From a checkpoint of a small transformer trained on Wikipedia.
Size: 12 layers, vocabulary 16384.
Architecture: RMSNorm before each block, rotary positions, no biases in attention or MLP, untied embeddings, normalized queries and keys.
Each number is 500 + 50 x the weight over the matrix's rms, rounded and kept within 0 to 999. Layers, rows and columns count from 0. Numbers have three digits each.

# q: layer 2 attention query, 512x512, rms 0.0788, rows 262-280,326-343,390-407,453-471, columns 320-383
# k: layer 2 attention key, 128x512, rms 0.0746, rows 69-87, columns 320-383
q453:507429540472374504488472491536472524570554503473537501532536551494496545499466483504507507564418504443509563567546566485473540532443459547507524517527510465444455525502494609531467524506387527
k69:465535546525481520467594482440439491410472410596496593570630452527539465403533468421516585466495470495539436485547447532522521508556489437511456502505451479502507461488546501487586513476463517
q262:476509475508564469522407517471446492523508478547512560521460523535514517489500471459491490469519605501489419443500458478488515451448500451537532443566446510497520483504522539497489531470531499
q326:423469539484599464507430546479518526468460477457434558524451557543453468477550603489466485415473583470534531448496511495515570450549548465523564474484535521449475518511497468488508420532599523
q390:444545471435488470537552468472490512445438536554469511521545464569505445511523502472494527526434552442462514473485452491516476487499544481477480538405544503465434517523529504485450441515499519
q454:512513522471457433526450515526365480541462521593474518543488518476465520476504560531489510526525470509439487469520489490472559540482590456439532533494531412377484456382562504491427528547472524
k70:533451475578511454480501543447526543435524557469522423438485389482416511433521445548515456451485512532521558462464486479539498551554563436487463428494546494550476377529514532463425559546490548
q263:528471497465512487520513528490561554541506442472497512513570509507463573500506485544472458641465496514549583524498441556476492432469511429481502576461507522469546537558519514450522460437452547
q327:527485511511577501527515484441503611503536545534477499528564510537431464506469470547574530593526519451531522492513484537462439540502543513530470584540450437445533421488474490575520528527512522
q391:591556496505490480540604519463557538482468484540515462488439514483497524546565458521535495527525497454541507438545484485583490563521468466514463555487499540494531542527471481480461440485481527
q455:605456511476546518503480443562578512564493476446510564471487485498415467558471485443520462559478517492583470467447514525473507518416473536494560449517442571521527514506474508457515516524528485
k71:418506551494531575455522506448498539458500538504553542471552498458590567533474486457450450453381481632477398575461569515462551470470508497540515525504472517445500526504537421510516535558504490
q264:534532566569503595491467530590540582470535451544531522530529493429502500434446435587488462454467509492498378540412462519525520450465450462506524506498464464472587412455379577547548532550557523
q328:575515408441564561533496486442454511496482538493598472500528416566479447381445411495505513490478503421511541476594394479431485460553543462492446512487525441427546507459504437490522590450452536
q392:528523394515532521552478539490456553482470469468462515522560509543461468412523419415478534472557498492455469399525449508512484553481551419545496565451525496443557452455549479582533520502531456
q456:526485596481512516480441486404592595582494427502434516509482503568459512511489438534515457533537528467584440439535373596497517508496528463450453532473446551499479536527581506554498588483507595
k72:442511449547485555495448496565536443465527485531500503466533554556484496492513503431449446571510485494496563594516563510479505509453472532565496435446576457433465516459486439492498488532552496
q265:508623483545402470570566535543379425546467492617559432479502477444601447530497558509566538529500427556508429525485449501553518529587511515392520597505523676468527510460533503496595421470609458
q329:525498547488467541565486559542432495485499456468466494519567411492561537534568514495535538608557524572543541537396477488454445503526476515432468479457500506428570486609440448540481494542547447
q393:539474550468536511569488473586476549460475475457501514528458453547523516541606455478471509547492546442471475510441574526564484542469436429545506498540438549411483506510515427453493470445519548
q457:526553455471455434410539490546567543370505594510459553487575534561538536499448524414471492586548557450550533407523517527527461588533460505487479531513475521523509581497516419490489509445473493
k73:505533585577551529516429532496488473442494465536402584528531495498499449487538562497446381503486512445554526599547521504473549503445547546610451411401481575465456454523527443478545519500413595
q266:556525471528438557613500506453461481580500550556509567553506459481506497579554501527521476556501475593515507480472538525523469509511545500487491454543561513557418440497500479488479550516514496
q330:490398485481439508448501525373478549537521536483502480492521522463449499478518495472566508568481499525554487515566522619456483510465444531528455508457458480492456545442477542499503491405466494
q394:501473533580444506559620533465437510504515525562533571543556469481503447538406513447519541576481517425523444469521529477512530492575500558535528519521486426566402497535549539554523543475537499
q458:487463491510519505493592449495487535529553552529561506479554544478475546512482553510604434569449539494448501532460474444548466479483446560537551619445490502482535614528479533489524535504501494
k74:497533476417515552480472478477546492485597327525489509456626430516521501547491544486491588485386497518599440543427514460421500477596533506478488452495469501456479452498541492550536549501531496
q267:539478492537527409535515474476484447572515472479487494474494531460511458546457551510485457520526489426536504478591550575568514447576535488523533468559436485477439408490486487497524532494525481
q331:490352597446493369493449449447519510489532492488501450458416544440556473462542476461472424515521458498530535542491531497515431482437522524538520460525519459415464643513531499598469501588500483
q395:459498453561532481411532477536486478563455540516496491515505520436524466448410556431496512538465512577538549486597503598500424539430461478456498513539478574468518522507530486412548542465502415
q459:494471419557427542406437483506587490485448448459568478520543623486499452500447460524450399488590557483523545474528529518516544496512493536557570478470513544457507539485517547540519522529482520
k75:557561517543540474488532541559499442539450541488482519492543514445499470610519485559602484501502476469446528506460477487480445468489418474530434433529513500494498517487512358470491473482498499
q268:447411565550508491514544496550610469500461510512484503512486496509513482448460559455512554461438563504542446544497555492434507627462482625497539458494498452466444462481493562500526513460518469
q332:450516514534551441523497482589489467559539518511507460480478504542484516528481529430518482470473507530493492491531535496499500499574552514536481461467499531552490538484414494483572502523452562
q396:520470462419473577462484570471536489549536449553508502490506543479507530482513554473456497497464467506473480564473574478528502507533553523546531476547529485543461440505455538510527524484406462
q460:498479555437443480517468457527554516436503524449483478535473505542530427462456525487382538469540408451505507477473542493572498504570474475520477552510507517522439609518517453595537565517446489
k76:499498497457517451447498465514460437491479433528488509473522527531502549455480449560484529540527460517470558465497490466554505510554553416561458522474449582483520567527534449473487584518469516
q269:414507521515510482545435475529544542431529502570477504496447531537493533439544522557418584484423494498482478527510433465479488462476506499516481516476530512628482485435537529557495472523539453
q333:482498487543563517449478481454487507480476529443530469492459498565497534491489469504602471513481592491500504433487523546550533471477522488546548504526569481518487575523461460468570536524503556
q397:480496427516440562532535585538543518504479564569549425487509453523628466490540507416479517534470560487473471420418519483463502416530498468506521549491452488498490431492477550515443471500463560
q461:469488504468491480504426495497520485527555586529468533502482427509540472447583544507484490471491524517450416408540426485540522446475508449444590539424455535486466539501544591455501552524442545
k77:492438576451545404547520488538542546437530493492429491487471463559473496482578622606514577545507468496511574450460442522574512564569482419537465535474490434448582550532511438460450540437553469
q270:540469529517512537501453472518507498563533534525512513550468485500407550469504471460570578517471435549553519422548537559522477493428549503481424545492458441458439507503527540599568506427508573
q334:504432447517538576562464415550505482550515437564513587550476564498490379434562481401554468560439515432572452410539467507425527542503550414493419459549443561509502458498544560449533512546669518
q398:456581541552543449560452462462474505449419422531513546504482521501532522614574429568451493515446576495448530532574425490596454523438455484480606500470564500482442508413514538537552586506582508
q462:541581410587518582461511511462467535555420491551453453550480456560443510519487537527562573531516524504588446482509486617393500619523426557486506465529479551500431500511506507453511492449584498
k78:459476461575510444519491617484463457543494506476559458448548464479543532540567571491458468611577511486504481535450378491485646512515518507548427488503543477514497448546601418401512438567473455
q271:528458518462465475567469455484512517547505462507571530528403450496445569406569540454555431408569509435511476535485463563467561550510518438523538487413511639538519476504481451608475515479506388
q335:500517462461475533488519497531409462553472514547468514459448445416454538470448573469521530507469485568505492630460601535435510566427404507450512437592495479559465524477521512553407398579372416
q399:520555501407496543582529494480488491483509599502442461471496449562503493631498509508460519463406482356523411521563587434545518498425464450535467487458539466506515419485469483532469524544593514
q463:487509467442478501532609519504451501440527435420510524527509451470437543629453490542505474492520454517516531526544475496416587580411495435516507498517410578457491570527456509583494510548535494
k79:493563533566542471478548473521520538527579465548503507520492467456519398496494493566475531465486491560491440441451507514524462438547598515529474524371498512471468498498526570529473579456422523
q272:524489478491471485519490484547537522469479410470521468534469516523441575599477503500519535460479405434485539466440502503537498491508477519548452451551541479438522541489457527517444568580463512
q336:452504497476451535446629469484503452494454502503504632550436494532558472480513539567537482469486427467454461449524467436538522581577401482567517475501450602440517500557547530469518586483528533
q400:459517562585541493488473520512574414472461529434474493505535518518461503521501468493520452575460482477564544535599455512537411531495464517499500511498501489463474569471487481468589434563519438
q464:476490573597530485488574484499520517453468510537436476530440526500568471408498564517498520522507449479497551550482495466565467544596449471531507489527529559467526493522485481474557559499521489
k80:507532446555517515575437503532442560513470505453463523541526534452541514441534530469536473495542542498386455419491552552499468457532526450428526448542511439472435467513532545561418515448454504
q273:492499511490578490498396525534442521463469474552520515470462480485484422505476471459504508485468432559460482475522487490510546485396411454494442371455483519495548591502548501496477494423539439
q337:493466451546413521488552518486363575469472504520571484387563562470402449475505487545446551488476482513451542404565476492474514380569442469503453471499420541549469536491502545524481401514477533
q401:552555539563423505463532559516487469466481497440579553531449489535386478541437443517469530489488535630507547493511431442537429547436531509465453537494493527490422511554514501580511446489561576
q465:463422390525541565503406591603462500470455496496469490496509544506500546469494442501519477435451557516478486510551534550515489419469471448410470453494529536453449575522424463500509362438499465
k81:501500521497492539539485520425513464459616458519491503531535539482589485529397530488513483501472510461553539513507472448499397507544541555511563504493457517480484404490545480503511559534537517
q274:569531521436514499473493370529481421517580548515550479520430478568481504435478569528523564475536527416521475419524507388500500452460491527450481501438488430543521476497493458545470486584477517
q338:553427496550478490418512446470499445405522537548449530555472425517392478466553484517534494403481456495575475537663430520508456502500460543543526549522483488498443502496485492592460526502471478
q402:426461443524435489481588596603445501476531542465539616512499449541439502490492500475534511471477430555507537535492474427494579498565519500484459549491413529460521499487508493527609525427649586
q466:488404447480566576477581467598535476505419524508477631412577399521478400432597421469562439544520456455531481483504579476512574548492516586533483566553462457422600502438461479516490420547492521
k82:469511505535513527547455472558547564526570448476423505438532461502496541510505477489457486575512514477424544466495498555452490425519511476469549416531574412544514437553509506440483524483483508
q275:509412458486475506456457544526460458526447580481498407447524484437376576572540465488506497490488529528439541531506480343460486441558483562514503564433495532463413489489549506528526530500506512
q339:402520426452394524528443504560453457518469519532571530470525549421446493506575457478480603484492586530463452453428454427463574531485470432454431462528471548501471398516585466523480504464495509
q403:534481468495492493506536551474628378493464455480557519494445511498466581471579497535411535508574438551500514490415412534456551513489455506533383405568503590494447496528558483496494543491450444
q467:508472440437472636527390530588480463534544495512492464472563507649527538498544432517419490541468528432475435489461471434420427563525502606454498588594499519510475463469564558536491507561476452
k83:475458525466513429555485503514593425528459614528564559416495536495496437477450480451525419601542369475438598453543463544523549437540513539467567527462409486497491522430424523514517449498495524
q276:520508528567483411534523571497487524484396557518457463531550509489445496504565485533494514493480513589490514459588482521481523540507543510470508489493463480401575489410457455457550495456559509
q340:539527458532517515446458452525518443492481539473579535493518532510516524522483443536381478541466473493589491586460523543478535576506585494452491516457466580500595567464465484425449517444432506
q404:524480448499534411507439464496479454503554432476496477406526478326524519590445571499505486502469440497553485549522500590560400439544538613525461386545497385512431476486420564551448554462528532
q468:563510533418517535472476417457541508431489520456478500540464556526529516531426462436461518590516502475555489499477501555576476443498546496495562469487412507516547482472443493464484514440408464
k84:419489541500484523507577514471462558446546512537458507513496516501545526576551537449455491538475521455489469465516594551517531568584465514459545550570540485471463486513539428504526496562498474
q277:479503514462585518446466500542526496568530500524387554525435479480511482517501568528474505462461504476510487607486518530489480498511466571544439458492434474444472493514527535539482545491530544
q341:507487493521506447519539468474480477526444472454546499467477616559499534459407470503525537498511506449524549448549499507431549509587479422725487488447435487459527534532455548481581451463437590
q405:477478483505494517454528475541499502505520485446507576579509481512487442495476546537449506595529529586434523547570532508487430501646622535492533442482490481498422455502508477455453515486533570
q469:511451543527490433435565426504549461496551502462508488497447500481499457442422515469461499552472502518449528494571552535635566485535520454540478495497483533415439515551495522553534540394421571
k85:523472579580526526475510527491535539508532513461448546515633502461508460543567447543451533454462435538556518505404592454467469466461568459515459418476542522652612526473523513573453476599567521
q278:508378520441456532558479572568598467475460525550475515492456581403528472527486523517487539514473488494467495544463478478531474462510537580517546475430440454491453529538569513547494455502492502
q342:492433463445532478457521489530568559499398462497545427465463419425491472457541494634468389453514427530456451474462585531484509514455419515480426472574495500387456445461488484527443462545504408
q406:489485507352513579487554476563585470454470529469492491388462531380508506502545602506466552464543517502584517457497516512496539435538522508400459500512515545434523476517567508468514452490472518
q470:369481475420438500419476528561490557471488441585566536474548480479496492579573467558452456612479518464589493529499456452471455617521543455463593386522477532452410579525492417487552512484480567
k86:527485400586562472459450503540470596583528519481509570523466509488475522450445531604545516512498504521541611432540439485545521485476480481471459545545443531573544474450469539516456516590442580
q279:506532485552588503430481481479524464404576525477570412598572550485548523385541538594487552510608471440504416514484444452613532415544429468459455519518561527583497454513477484527445471592535511
q343:554475524523562531503543483408556472450518525501563432529493502559511463453482446495451443510542467448515492539519500516562428491560463486505388522540571550543543624481496401461468522520577534
q407:530530538499432505450487456509528477527465504497492486426447590353448441490481506395522530480504468497429515437591495478548391435517445502498532491458441543457515473537476558532596520482396489
q471:500500580502530501431409465424570488395496551514530456526411522497452479493543483457408530406529497469441462444514498511526458518539482466457508506468406523490484452478541423529460518450439516
k87:441426412472552539522511397557470533474532613406390513552449470481581471499387467445549483483507588520459474457584466528491524416479537534503406528466549439416505423553488566558454516532571481
q280:455540522428484475443494482524447517466471454505511506428489547528418539504479530491521554495459455568491494594534516572470509480512532507457513428418504540466492472457536451522416419475493476